From a checkpoint of a small transformer trained on Wikipedia: 8106 steps.
Each number is 128 + 24 x the weight over the matrix's rms, rounded and kept within 0 to 255. Layers, rows and columns count from 0. Numbers have three digits each.

# layer 5 attention value, 384x192, rms 0.104, rows 86-95, columns 0-191
159118145164153103121130123110147113145143128184129129118110154107135148096081165067128176134112116135118146077121155130155141171141111134124110121091149130148133169123124115138079137121145133155123145122127146123126126143145121149123143161137114116138113103130115131113123132146138105147131133129137159117122173065137068116132073118090138122145154102092171100118124149140138077138086106121117136133099112167096095156155120138118164141106112129097094106118140155126141136101135143175188163134127099150118153123149092126122137120131142091128066111101130101133103135137157122146
107117155143137127155167113199071131122144122100140111094173120142141112165185127103100119115111109153118135168143119149147132150125121152119122153115097158105151147121111130126150135088113056148132129125180169136114118142130130133097050148101172101093090136105147140126090076160131143158113101115141141108106107143130145107144116153116138132147105133097116122152153096107110171155127131113141139106165146090121137153100122147109119183084114149112137152116137126102129086158125107131092153151134148124086084084107125133100111168122105106120151152117138149127141149138160117113
140165128142138111138118140172105118132126139130131150178116118099119169151136119099157148157121118138106132127097160144108123111097104116177088121099114195106137141130146103122129117125151111092139090106137119106169077106131145139143110132120153141138146075122155108133139138112129110130081141164125121108136108094115107128140144122138171136174148139137144103150122093137134157094134080134118158101096134115122122118126075126153158117138163128138116150129120144119078110115099143106104118123112164154104137130146137123168116076148133144132151117162142152121114177122093113118
132168107136129146142114153117143141179078096135134114146092131088106124105115078164103114113133136127125129110084152139120085142125155124105131128131120169119141114106112141152152131172114124159150137092134091143137092130135138099116169082143146117116175084144134111076180129154079131132141132130123131122129114142080154128149117136136140123163156174105129097161078109096115143100112064103122144125108132105136105080145150140127151122136160132148158115115172111149105124108109102136142124172091130098156132093109161099098195104180132119094117145127099178134117142162157146168
120090112120127128101143076148127145095124101090160118115098172082106124113125148142130117140122147154141147124143102131142089157134160130122102149122110193138137127135192120132169099134122175117101104131157139136106142138115140143109125097120124145144148131120131156115117133109155117168133122144131109113130136125105109107129143130138147125135119128111128102143137106158112110165144106128144151114135133134148113118090082133100102143142111132117141114115143139125099134139104101152132134152136136145112133090111078095173126112120132133157159142125106147124135169137124119179
148100168103112150161105149181125117110084161119184118131115154121159120150161124136121182148181134138116123117104090138157175165113115157113162138161094088146107108125136094117122123137129104087137145101151126103155128107121105070200124153099075085181102174157135128142144102147144136137117130160128167089124122105120155094158115145139107151142169093124126108119124095162120138092137118135129076113149118151059133162145113097135130157130169118112107080181164164130125099125132140127140136113143109133093140152117111117154102122078142157124093079155128139131128155113153109084
135145121108175198122149104103146156164162132142124139116132138127088128138110145160136156090150143071152104144111119097128098121130180080123108125132160138132104096079139126142212113119109111143107145100099158124115125121184123143112124115110095142085124094104139118142131141153129103149118142151114125146164101120147087117145134144130146141119122118101156155136086133148114127103146100110124119122144164156087113112140134169109119097096156125138136131140101135074065121105141093150127141088154099121158106134140146106120109162151128124162138136134108131149166109120166166118
166111106112130155146127122092119168142108164151128139133112141113102115133117112127124113127153140134133095117149140144131171158125101092095157132171152096150173097103153117132166119164116120148148155110107106153079136114093143089100106143105105113117164148138159155158112116129124124115109121167163166138144172161141111132116165093099145118124124126096101134184129121101122130106165150168134102110159125118143130089123128088121112143149103126123105082150145092139160106119122152151137144113137176163106159117092130110143157120132119117145105112159165111153139153089147116090
098123127103119105107118101148109171120132084121147117100127126123173114125118156136140156144196133091099130133098158105135134121126142117152126154141163074112132155107122137114132123122128135109096131118156089140139067176152164117121136120172110154129119114089132081114088147098162125120124157107138158132104124133120118158160145135139093139131151102111101153165108096143131139112149115123134156148125145133153146191132119118103130142109167115119110083132110164092103108145128125147106158116111100146107143181074151091158117110114158111114099136113124125161130115116139150115
146119103106113109070141189124128113133122108183142114159071114107112136146142125159128124127063165143142193094165154138099162137082106157131113166143161097105160138110148138150126135150088130155126133110117134090161114162129123121161163171100153160110203140142110102109127158089075144104126152148114142161108147112130092108135137136111116129174102127123134068140122119127137134114158103139121138103106126095102126162105117142154084111166110117173154103117119121114180138114160132169140192113169114124144126176129132137091125137143115126101117139115120112127133092111108113128
# layer 5 attention output (transposed), 384x192, rms 0.0483, rows 86-95, columns 0-191
160124093114130101078124114129120060123140144144131151091121116144149144143127127149146108139092134129136122165151125138091138126136157110111180147124109122076146138137122175083162159130149121142123116118083126122133081118135169157118139158170154150096143108116099142121148151164114130131097119160116128124124120157129137145152143150137132128136154105125097136146144131131124119118141130129123161094110109113062136170093156139146081129120153117143120135118116122142105137122090138100124089121134139103081128127135193114141143101147137142182134128144114159159160093127148136142
143098104144131149084081108173148108095106188100140146150146129097136142140118151072137144117177127100115119135101148136135175114144078097147187099132118106128170126142158113161119093100111128134129138091112104129148118163183134117158145124128113126200138151167131111102136124112134122093119126130095112133129148094159135097129151137138104178118120122139117148134099140118099118138078177149119112130147158141096132106125146137105127088158126105121133170112135107148139125099147082152121099138132126182134123186133156110127153146120150108151139145178098125151125133123156141102
109110147125148141113137090119111103072120138128114105148165111153123162103152141131121137114142130100148154116142100174139145146161142113123182129128182125112116116154098155157153141103086085165138096125097099164141157123163084105062103146062186103127138129120104140144157165114148108114135091118109104142106136124117115132123111117128126140145098128138096147084116119138138105148150149151146105124146168173155114119159143136139112155107158112132127149100163132155134065127154116127136102140099086121122131107144120128143132118137106106131129121114114118142119116115075094154
148104161111112135095109128124095115144160139142126128137150128170132165150123152144098165141082142130160150147135091164131160114116131139094136126118157110153119155087093143106156139121115122142116141126118138090137121111134122157102124154127089147116128162151134118173121152135100158121126121108110109114104180090164148105137112136115112101122127109104109104076120119144100125121130118131150106146159126108163100138080122115178157116104117113131154125106132097118051102190115124125066157095128125157120128150153104139119088138098143149132133106130147103118098123100143139083
123103141115157156194076096137110121080116122126114143154088146131096126094121131110126115141144089114185165109123093112159139149148080133089177127118129117125096103110122112099139176134080140167147093151124095117097112132131124111113078139092169108123095169177137117159124140101108102095096156120120131141118124099128147140114126149164133162168123143162138145123157127133159101137118130130124128117143136159097115146146146110153132145137127117128151133091125193140167113144124118119124147110120115112135122115128108152138162148126100129127143091137115107143159126153095115109
147123170164127094055133131108134130134108114136125110132144123124080119125174133109108126143164114132120096151151134136096121140116104131151091140105161146119109114146134153114135134106111104126143065094137135132113135148119128135144104138089158125092160095114125114126184169119135077083145163149098153128153109096124126110095172162118126141102110091148110173153171143106138060139154099156136148124185120108121155133134140137108103120089129123098144194151151114145157099144131105117099132157107152107138153125096149091068154158147129098135131175102121178156119150138113121103
147154152146107127107166128154129137206072113083109105122114080122127105145145117108123091156091086159117152112143118167120123113133133133160134172108096116159131124148122115110150181167141121187155083175166115108109134130139076148133160149121131090116124096110142071100107134146116122123158129141105088115113185170130148157166147102152126104123126117103161155104166112098149120117094157144129086121108180121135129147116150122136156128133150123126123130119075101139144130175104120167101121145121124139063163119123124108090125133142142115135133115121182115161109154105128122162
076130131158103116121132096122094147133133150124142116133104168108136105149152114144157139158097129152109143128099074112139108119108153140119124118104103118098122149127111117083134084120122195150097108134159124083171164105103160119151113113154133150107093134127111108092119101152137130149162140113122144148112136114122134149130099120157133140120120100150139124149134155125138063130104128097082140113146115105150113114151114134143119111111099148110107177146134133153083118110100095170154166121139148133153163121118136099092150178145089127151125178123120109122110166158155106108
146130166163133131117170147107102119140132183124091127128166112145116119168098102124153092158102074107115150130142145142071124144121114094133122142108125141139100096134112153142133163099142112125136133130158128125119150086109130125131111135068124123156166109094134151124175119160131097154104125136124106161119117129160095147112134143120150120135112129125150121102148122084117116087063145123162099088125122128086166126132127107087139195147139169083155141146159108156118111161156142122131128119126138132147134097120105118103124135148091087111136102116134133144165132126098123138
093161100153113099133142096116130115128174121128148143104085166119116099097090149114117147120113136156160154131139104150154151132184147117110116123115115098147127137161096173093132137188166149148122131108120113138132098108124114130141164159149137117101136114162127183109115131138154146158121125137120150142128127089131085154093106112102133093129157108132142115135106112134136171103113114157106086088115099141099159149126102132113124145075135179136132117155135170143088144167084139121133107111088100150149141099153106158152110092168138141096140099157121177107149080154115071160
# layer 5 attention query, 384x192, rms 0.109, rows 96-122, columns 0-191
119108128146098117106135145138107130108111143143126139137136146118114103151117091120116148142134133136126095131147120141112164124105119129127118108144123122139120145135102140136140141151145109123115148110127127133147118118129147152110158123141104110113123139127150126122130121153140127145123129128124119143141114137135136154120130115115134125102115140119120142128140152146102099128145137130154142135088121104150108134125123111139125147134135138149138162138177124132139129131138138115115113143138118137148100122149110120124120139104123112107120124119125096087139130130117139134
182049122083091165139081143131101121165162158095061117129152123114089171165101090142103146184143134116085088118153117130128148103152137110149090193158141133145120119106103122117144135058149135155163088126129087129123150109110076182163106111162150153151125094123156129114119163114169124174122132117152125104195161172120127161102128133152099173074163086063150151145144137079091137124156104118113099185162132115183062126105154127172145138103087148155199146100078112072120125099098102126108148136158144094103150106152151130127142163105101146109128204118119110144070147108142191120
147137148070112151189176146121130126126131034140190127161103099085149095116179196124183103130110090180103145149145120109075094114173140188101044134129112114148082193056128172127152161125069159144134051146160214091081153098126192148105121168168093118085140112172102157078190168136173137127197130138086160089135105136143195133168143187064149085100086179058117101121151111169150117106165161170131116074125086136112092148113106122121109113160131128048109081139135122120152164153145124061106138152092090147061127068108164171119188121071089114153128184107139151120118142107177097182
123105117154143138139139132118118134122138115068162174136154134102154051150164083104089127134138142104152054163148132109063125131142161160096089122113125105121126133095178140118116134100118133167108115162110153104123129145131159135097145126140144145130130121145103127115159178117137119136147145147147177120144115154126154183083162154106144150102116134127104090119128104104168105131132130193117105094138131117101125146152110176112109118108120127112127150098140130108200124168139118101121134099125140125097133109111141155110073152120093149102109153139140109187118135059167145128
131130123163108129114114104133145134125124143176125155128116132111132109140132140094116095130106126134161129124126134152152086125118118138118104129122125158147158108135152160118147126123143138115149128143142157122122115153169111108108127137143116132137125135186119119112123114145108103115100150103109157151094136128107134095153123121132138140149115149132121090116135142135130127140117146163114130122096117141124125142109110120108156155103118136144130122105089138128123139111120125149161189114138117117151120125121127130124137138131156130123106093138133098126128115152122083151
096158114119118101110133154113152082188149166138157129148132111110134127105134150139096107127110112132127149130156095126094162095178120151103098117115124103162124126078149128169131106089093164112113170130139163106113157097146136133128126124101128122116105095119143135055156139133148161154157134144111103109150132126140140143158143129159163081144126141105114114111154114175154112127116116113154142118106113094126124138097120122125110113146145101115119134092147136103133153138135136093132143111137102130146162081120120144121162120110155115108113114143137132126168100106195137136
108147152094152157141160126078128137161151120178156159136113133129156102096184184138111111089113161116161168124144096080105114158137153100056144107111140113123147134083132170129105114181066110165091139155131167121105136104159173156082180149097109106074076134132099143082151131102092119122149111141113111149126110099115171162139110138165162077137093216162092094138146146127169111137135128177131122078079120133074140161150100168134090114169131084086089127106179115134141176166139155111131116119106108083118135134112126174125121080115148120155146117113141122152164090131132094138
104121153113147123118161112127122101130109139127112147090116149118152170161090124156111126107133114122166154105129108153115086134156127115125136125147095143131123134105111171157134086174104143125137131147179116133125152128115090115130110124128123140129110162163124115115111127090117134091148099122116132133129111097131136127131129114088138138125104173148133165130102104127108149130140150138130145124092112187146151112140142176115130134126100182112143160155150133159175108128142103120125158089116134128111158076167151143138145148106158105139099117113148154111111068108104121143
132101112130163155135136176091082125122141151145109108140148110095127114110134128134121131106129136168149116116106107133124165087125170083172120105120146166107136131137134104120134185096149158136112081114155119131174163133145155149129123094090109162121126116136156133129104114120145188154120147129138166145084103157149118120109139176125121150117112106087126155134142173062101130126107163130142102160097105142142143063090158111127131127138097140125150129172142133110094129109138131105142138145121137114081087153160127137163093113128114115084090134115139119153087114122125163132
124131144133089089113104142139173141111127115132113133158130168131153158112103132140175106096126124110123120136130157132132118109101183150168090166146144132151148132118100154102129145109096143163173130141120115152101150133148081132111160155108105126149145111152140130102139149110090109121126128103102146093111121102122109094151096143120166140102169091153121131143118126114156124146165132128112173122134113112129133130127105124113126113104133136138153157128147116110133128097083148149126104112128154137154130125085103121097167170130166160145131160077155139130132120126140085125
113128148105118159164128127122092130143139115143161093099113112088126143136126141151140150148126088108093144156084114103124127118174120149131100162096147149163081138124088088137116128151098141138125100108170109148122102110129121162158124146117082121146117125135140169154150127137122127161136099109151165156127109133100134076115091139161138113088126151126170202147145179111094120107120120126139148070140121130084148148112116135132140101145120107108116111110141153120108119121124148096110094132123140136116150098140071078140184144134148129129160146138168166099131135124118146131
155138146118104095113107095122121153101121133083098132075115122135154135100106164091106150124135105133062132127152095098159152170111062156113167158188108086153146107140153106152145141162160162163111116120117116139108182112154107080088101101125157155144165100094129077128146103119124137114164152133172157151143111127119116192133116149088104065180136125106164103136135134142151118122129072139154137095124124138131143136125166130137104134148113142114117108115114119124147130178105149080152121121106114138153103147093124101120107128124132116133166101159172138136133133113071180175
128121088137135129110137084100127136108120121072159126101129125125130132157150149144109132107136160143157115114153125112173131130113120192141157127136116128120121111127104114143147131136138076139113108118118129147146115091165099090104128143139049116111129107100116144078189125133096152144144133070115115129155123108141134151172113114176143097128114071093118069100074098175146143150139104144149119123146126137121108107161109115127086155150108143120132120147196146154150121130073154138098111120108119085161131140105165191157162156105146136141139115119128117145132118127120115136
135129117137183147057084096119121141116145133108121124097144092127096164086128152154155164094142104111139145116126105096180154123152095114133182121140168105139136127145105142158161133193103078130138188092070106088143159151145151090133097129181169127103121162133090126087134102128089165131117145108138092150129152088168139126180104129117119139170132182159123145129090146137115093148145132091139140137118166122091114115139153125141109163160144110131091140114120190163125094146134099091133098119151044122135144154113096088131133139150100119158127070146117134125162125131145147143
130173118131092141115180160106133138134136117127152148139131094084155120100171078132124141133157112110154070123130183141137112087108125136125108148107133131127123151141127124134120126142119104123161128082165115158161111119165114157135139095114127133128154140114084158135153149137100143172125162121145145135126153118155126164122119124089157141119142124118112055108092125087098134113140098137110150101115114155131133183157078128124104134134138126157153116172142164133115105132147072096119107103160141094142125110118115162121127135102111136122114144151087106115168125137175116115
089134154090160162173159120131182140131101089123130134110085131095134112106114165149105116117126120141144136125122128114190121168117123169110100171130116060147134144126133131165135055173137116116127129156125138103100123114142134103117078139147034137123112109146125103131157108108128116140138112140125142187140116138065130139146135110111123062131146166102129113115098104110132136153154140174158127106168100139082147149132120137114106106161126149135139129136141162131150164108150170111137120141113076139137135118141152174149134122076145118134154098138110122136146109132119134134
138136091128147146119096110170175145129117146154135142134131144112136177153144140084133165107124149139108147138109105137118146129144103136145141120110113158110153137102101130107104129158081149112154116133140151134145091152102147091061132168098120108098167107097135128154148144130126094099131106152112126127104107137112120100113123142123139152111143107117139119123126095143095105132139166137111148172126142126193126132106116138094142153120087100129137145152139100121132146132094112162145172129136122141115118112137113129131153140118124163169097120103132183105101119114135086162
112120158095146134143136143116141130118096081116116101140119100156165119119142119155125118121094121136106128152109124127143146134083107130108132103109114100102103097140100153113139080145131132105124132108129163101121128119117132076132136112175159138089138178123131137128168141126124159106098126152150112155114148129129155150176148139103128173148147172141130136147124119113109090158135128120136121164114126120109116144112130141143137121141132103138131148138106143139134152156138113126128164109134114131105166145148139125128123118124098125177132100136102135087113108159178091116
151149169079161130106133141134104150126113148125143167116136149119101180124137121138139100070126127139100129152147093152167101148146124136168139126157131108063148128160123144176138111155123152134187118141137166156099126135102139080111098127126095104137142110119153114100156130111158127120162106105144127176125121115082158127131125142118117108107154114087129093125124125189113131151131118170131153126154126152110108147107129145134075169135138137099123143129148102150133135137107102102138145114136158124122090119102124091105156126107132117156150082109100150126133133101088125160
121113168069099130159129133132156076124103097091139169122109102065131135126109156094182092103147120103181108129156151107120134132149132101110152135106083128147139151124161129149122183123140146147110146108139176142138113099104130068108162141146135128104119129190106103106114109160105075142115172167106117122125119142145130104136139128118086176090165136133107092126133100120122133124181111157124110130122125146141126119141136117130096136133154121129118121160147076135154145152129102162086160133167144153119070078089137196114111113134168097165130115143107095127183179139129100122
115107149135120101102152139143130130160116119126149130084119090114138145115189169128117121131131116164139113139136085161103160147120137122115175162118125139173148145123099117112116151105127121125153149125168168132137098142138139153115100172156140174153154082083106120173168157108115104140158108161114124115097164125105112102132112127127141125092108108102145074114124102109071126135145112171142125086103129177144165154097116107124121105142099092082109153150149102107117125130109127113080103140101148141162120128128146151133140128104134137117149148161117141141148104102113113121
170130105145140143080113148170079159145103198105106124154117128079106173117159112109147136123152151151104130136124132088143140094120110122157107114115112086097150143150155133124118133126117120121130110146114082156154132120108135135108131139113106129151199089076171126115103140136128130126125139090125155128119145114135097157141160161122139157124155124109108107112110127125135112140149149103159110167115134163168128091111122139084086134083157139148146164113100113118114093181109095115164072133131078136128115163110080141173143126123104158172143084102158133145082157128120175175
115166150125100099150128111126143135141146163129117126115083113084095118132132140152149079116163125145113126137128143124094105128169113135114124154133141150106103114119112109147131124148106117144125107130192106103146139110123097159125131110097151132132131142133109144084118137155123138154145122147103139089142099113158207090113108140114139127156112142138151167122084135151090113117104117147116110113114103122169146156138137127134117098157158129113138122104116103131093143124157135116115110095143146133128160099106190094111168127106134155138160121126133126098167173114136132145
132144151097138097128162181174176112127148118119125132149108126115152145125108133165156091092107156157120142127102121104137162108142153139134123139126118109129165137101117148089152127099119137155121144162135169120099147113128150121148189125147079149097168106132143100059135131154103176147149113171075104098159139138138179094146114154102165133092101103115114175093085121123124105132132154149073078105120064116141151156107100146111123076093143111166169123159125135148143127097106173114108109118092114112119111129158173130116148160108129149114124142149126117102148125146163130133
127058077138158156161160118104130153118115122123133143155120078146137114170132138120128121098150099168134147142115084124123100116169135114113144156132120137128113111131135090126134207154123101119147085124164139132151130116108173119066122140128088141135104132082121125122159106139145129165108145130131115121133131105132170134144128125166121126163117153109133077099105115062130142116156123130104130131089125087104149175133102109121110152162132109111116127139098158121067117151071124113113179127103109110062090155192167168172113139124144129160113102149144107127150108140158160121
104152101123085135108134112073142108157146124120154127124151132122156087167120137120096158127099149131125085146107144168138160116060104188073117133118147087145150081134099135080149093127128138124168109120115120128129118133168125162131116115121122118138136093162178125154163152174119111142105182162123152143068076198092112094122098136116178144061119118136111092168103135104110138138107132182141152161178121132163130141133055140072136125132097155145130094128133130120140181109154130126135126113135143184113132125161084164141107131105123163128122135136147100060145090119202077129
145166136127136152149136108125173144149154129124088104155111089129125118141128101152144146095136153122172124122130150116131139105069105106113127142115146076146157154138101177082105078174125123124103140157121131105150118135127169143139137131131119125117115133137138086179166118127173129180090126160118161123143172164132112095118132122132133127139123140126082090119079141123106127117129148137145084124134114136157172150091071143105123085120154109104129150108125170104112153120149124127125077109130067162097134168143150142098114124125097166153151116158126120102140128136144113116
# layer 5 attention key, 384x192, rms 0.11, rows 96-121, columns 0-191
114125120126109152122121100117097116151127129089145102121132120144136101145120139116135125097149115122138146110120112102131148155135123136099157110127158118122074154127135119110155127129115135107133134165093149138108135121153145118114094111110144147113148138142098126153154111132133128130131112134109123122104108122115110151137149135107107125156122133156145126112138114119135121115088118156134130126154138146160116144087136157150122105128120103130150142099122115121134136115142123126124131104131200113160128139155136122144128119122114126146150103138118126145134131124110155111
101157124155127138160127122124103142138152151091112143094156123100109129202099135101141174133156079128119142130113137123124139111098118125175152145098141106134112133131118066147166151138187082104121117128108126137103137105106134125116144121142113103120169082120144119161131098150119140125145109140118090114105161113121087096156152111104109140142172109164160160120131153143135103115118106126115108122156140113150079128133169165137125113116125163143086158118080078125152069113105121144147113152084202138159111136116128115098124130129156133114151154139115141114140111100119149119
077118118089132109094140106155135131103139189150180179124094194183132133052223099167071075078119179104167111150106124158129129169118140133093189119153107168086080166216119140113095111153090146146126112142164139139157076190128125133124084118123208149139102168126088178096098142054107130095096115130132229141135078025138130093090166154156106140138056097189124116147091058115150184094116148126164158104097148092094115121146093094118125066153118097119128216155185221141091247124095097109092128069189106142122127138123091121173090087130148122117093115138107176158129133112174097086
113138191137105135132156123113136141094187091147146148141146139113117123112122104105120169108108123120165163120164191182138128159089113142138111155149099067151125126153104126116144101146140122160134172115093125141147130159107146077067182127097108061132115113113096130122157188125165117154125111139124124151123154106125122121118140085126152128161090181158154156134150110139147122116150133120134132078143124126087069162087089122119124175161137098103143153083095122104157118144103131136127129101101116143130118161122132122133161126125127165118169054140141165084116101149077142131
145125133147162130126154130098126122116130119147122139140135161098125102135149105122111138115129149126133130111109133103140108121105157140147132114107135103129109137154118113127116118147118117144131140125107114135122107127136138117130160138166129138153125150106138136116095125133146100126159117143106140131112105116134096138140132121141136153133154111127119128153112130109151108141109118120123125126147126114129134136160127095106143138112138118122126123127133137130137156123144118133118096154113105138111114106146105126166133128131136139114139123145128118130144122122163128134
094141175105134104146119124110131135105130112136126149145117138117198130122128124116112141154125143183155136146114104140133136143092165087152115134133087119097116112150135140051097098144120156144161131112120127119099124126118138067136143113133104141184151143101140138089102106130142145099105116105161165151090104121172097135108143130141147139139122148144150140155132127085165146130140150135119124124120147118097144146153109092110124157151153128129149122163128098138072112174154117124106124080121126120116127159113115061168135147170129118163123133072149170127102113127137109127
176156147177120142116134106130115165121105162090107116144145143099142153195093107076134098159116113160084092090172169117083159103127151149121089133057142138157109152100160133173142161088160131088110075144091080090110157154123107158137117128157095049158117131101125091121177100175143119149148191099097065104112152153095098133195128129086120169131205107070137111140145158135163113154093143119129148122135116111193082102091127129118152102138129201175165124080136053114117119117173124143130151154115146114115108106146139120125136175108137103117166147131128111100113138114131118108
170133110153151224182126122125145122138082107116129147133142124145172134147087148067133117161123120189069129139070131160131089145127074113137120205131101108116089189072137130144162109135128110131132066130124093110128128128137084115128128159128081118110154125121160174150134094117136104102135141101116118120169141176086138178136077141109103142127137116103130131088119164101147115140122113143104131207151112129086117125116159160131101140127065111130122111146082123132169073111180139139149135151108182145127047114168133136112158168108112126166110132143116104117143173113160135110
095104129169081114126143109129093126121166094077106143095135129169118099186129142124119122154128124128166125102078118142085130084079100127118146128112152153118120166132109101149158159108115115087130145116123116137115148138169096147122083133137136136153143125169172141155112135131104098117121138139108119149156120128115110114134157141135117177116120098129140117136105135155071156098109134151131166133120125167126113145120129136124128141117140109170124173133159096119135177141142115134079122114126148140181146119134116116151092110129163157143156109105113087119128114135148154135
120139131143151161125102146131144146169087130125126148129153120121093109126160130143156157141124131126108138115141108109137122101126096113114126116156102113104107096136143162108124156149100122097118129144151140112106102112125134122141173105140123100163172126125135115117136129126108164104120093091134162129159098136156136103150114108141111111143115109122143103142173125145138151095119167096151128105100111100099112114114123130132110134134101118083108131136103147147161124166099137142129165127107127151114123173124151164135149097129061163094093140131133148132149190132125138137
128147126092129142137149144191115125107068133113149137144145144141138090121157101133164108137075129145093091137109078099144184137109103136126127125131184166096111171148117132147148160129082096111137109120106123152106114104116124140138101080097165124140112148114134138153151147118130137131149136119107134124108109094121113140100143164082097132124138107132118112120135125176184150138092099116109099151099167126134145125144108137152113123161131168111108153177163154142090127156125107129110142124114158129214086133119104099097137131122110131096172156128099120131162171154079103154
117118057094089090123159146162162132080151114132090121122110068134118135142138147123098087105120167128134108160102159117143171155116131094160120118114094133184146130106131124126116135144134185107151165099109110124160113093131125166168140115121167139076163114165098121085109165159142119128165119134131097160106119103131142097144133103107113123132129114098137177164136176118124210120123102097100146128142140106121143132121120133116114111146123099148179095115124117160127164067155155144098126130141136142087136131161134125114148125105140139098151130154109113132130125153096165092
158165142091117126118116144091142148145112120140098137147186109133118124141119139107114143156128132136108152132092070119146148109132155119143137132158142133152191126131121108126127130105133119115151153143146126169158110151166123098106145094133092129107145118109111123172121090118139129124139112132172140127104108145126119096114123107127098063134126096137102135130132140141128135130123127122081111115155104129133139107152151122111144150146147090092122108160109136130130149111090101075130183132070137130084143126127142103161121146151126115127152180156109145160127107123127154117
117087135077130108124129176136155122157143096135129145088157103112139101148092158155120094112121084153111171149161147106138144157125157131138108135156112095136101177094145092119099187127134123143121157157101155103108134096134134126124142137169119123114125061116112113138146118179155155111167142126109112131114128154111153124135120164142122150119105131133138137182109106107130151103123124124104133130136110174131146170144152110200125134125107114137160123096108066153112107143122135151116106138100143105110153117107147089138140099098123153113142146109137102155094087144120137131
112113144113125090118119136151101137047130155120114156152118182153123156131139122112123099131114141119125125160128157140140136113173127148106139127148097115131135181158149136151170087102138132109153101164104127139108114150164124114097110126138152142157137134098102100148163109123074127132127138126129136124082084125055135126107113143140151118113142144133135140134147097132133112129112126132125115158146129131097103114095104138130152136130098130126092140129130175097145141144128106123139147125142125151128143154125144106144123129138108134080175137141101141130096098136100146136
161126121101123130115147172134156111136090115113130116095148142151153118129140095135119081129114138131111092112143116082112117132170132148103106136116178117108154158139124150129109115144128137123102137131124148105125141130113132132105121163139123152113093158155142142119140126115122139104123103112141111136164126133127131160111137136128107116120144130126113105105150169129161145118094112149102112178174135132138142109135127137096187082157121148115105083183152180163133130080148134112105128172138153134105113136116134143111146112113119089122106145134104113147146113117131133131
166153113140149145135120111098143147184120115152115113151152118128114160124138120126118136112131129163095112130128127161082141106113107134126147127149119164096099119134111158089129139114111125118117098158192164096135162142114100149136111118147165125122150166163122111117108131124133128120107153119116144147130156155190138110145118095125131161124119095096142095109099142097150140133125129120163171116100126132134128127147149127123121111104093149147094142097119122162120113094167128115129123109118128088086132162183096166116097167098166153122106156144091145151110115135167090087
115115120136122114112115091135138104129135118148121151131103133137135128129120133116121093116125128108134168127127135122135121145145124170084121136134140132088066142133109144105147109140131141130130108147121145102147115113110145145089128145136147141141090152119106156147167114163148110084132148103146148153117111131132147141133127150119101160141120139119125120116103139105120111140110118143134119140125124132119136120117156127152158136087113151108133126125134151143127115096134140138144127132148134132122150142110125127123108155116097105143122123112112136139138125122154109130
153145099070148124110111163142154133173120114119128091134149098145139096135135138096120114114132115132078145126118119105110156128133138127064132118145100140150106129128109131118107145120124120101120142095176115160157095093123151134129131114176135118114144142124117144114125172096134137134119141138117127148115140153114140106145153082171133156110131125132134117153172106118120126133097092167136170129138113135150145116120148123160150132135126101138136124115140120176133136098178100109077138117131120120125122105159123111132135141102138142141117143151092149132119098104142162137
158141106134124144096125156124157107088147131131160160160117094096143121114090094106112168154200169133125154126127172142070080143147158137143182115134111119130163098102145119074079184094183143100151138134167144121165119171141129101156133178165122154123147145103080165134117111106140111131138115111127151106137115119150125110104124122141126145103135129111127158170104148116111097133134134111134104159117126152147138124113101134127130109105133065149123106137153141120150107108160104093151112131131147114057095128137126115137057160130128123128128154117161114147148107129102086104
130112093078148124130121123136136144111093144081134121170163110158104114081149121088134114140097137146162128138117151099164093099092147109108136126165143167083150127129139139113143151123116160109143139160096123112155119189120127119100120143062115145055156176115086131118176143112079120156119126141119117105107132090134096111106117123106145119133134117137107098155096146136152084161100130120095146115099165143130159146140074117119125143117124134129119156122161158123131158121137113070124116148123130118126192142147113142129106166127095130183141146132137143161141119121124133091
136138116176111125136137133094146123125183096119066108084132103129120093152120151126090132088121088168104152063113140129119185110112120119119145119154093178195062159161163085122144155122123154109116138104124105120113116148185100105138104128167126132152138110157126135118064148142124157104141109127156101156126121115140169105159132103134160156152108133129163127154115138137151129126121150182123147096156102138102091108098108083130182106139122122163131134073144095151094166109129130133079137089118105107155130173105162156108090146115149129154155117139141121145096126150121107117
137118089116163138106123129172104148114115145112180133125151159105122138131167127126131142111095171147119121142105141166143147133150099109150111155123129137150126144122118130109127177130143109115112127131108115154152108079109145111159122124117151159103107098128100135174136138132127151180131137110098116092139128107106144124119087111122117134107135114093167146111146099096145142152114117131120130133111154105113114128130130121129130093118116147131117141172118142127146147149120084142162122158138135124126097133104123141119132119119126108115131119129144142107116161124127120105
098081075169115174085136101088142102126101079130161086143164151121131106154155132101084183121118138117156121099112102086135151129196112127100087106133144132097100156116124163111120138135105123113127141150155105172123110135147121142123127141100095159144148167135140132182166118148122153152131108109138164152152152129146127141111155134115108113120099109122113082140110146104126130117134184122120147148106094121095115077104129128113153086114122098098123156131138166120129129142049167096144121128152161143165117170100109156184124112106113151176101114129122152128143158131146113145
101122114135143075107181136143151156126130094131150081169166130125155130112132130118106117175122123129138151196091160154127149097133129142116172100163128143157157085160113123114115141139107121122121139144117129107138140183179121099140139118117128162093102149121116145171096087129142130147152131147120130129130085158158131124122133145091130124093093104136140130146103115127147132163120149134045095123122129148119125105142133113134107135137134113150123124108146136074128140128175116121149139141104124086110152107080124106136104147142171116104133117145166159155095101122094127127
155138165150197090156116115100179170121152156148147143113114141111130131149141138156145126136119096123131114107147094148114122132124051156155111136081143112086130115131163148160165093118113125104147085110163134103164116099082171102148122153131138058156151157155115123102155176119122156119115154104109173097178099140090138116122163111068095117152160134085120094090119158116139138092095123108167188134120140092116120088073130112088134123096196146107131117119146194162153145119101130156092145117128140165130144180175105141140106090109098159144169095122068163134116108132136124088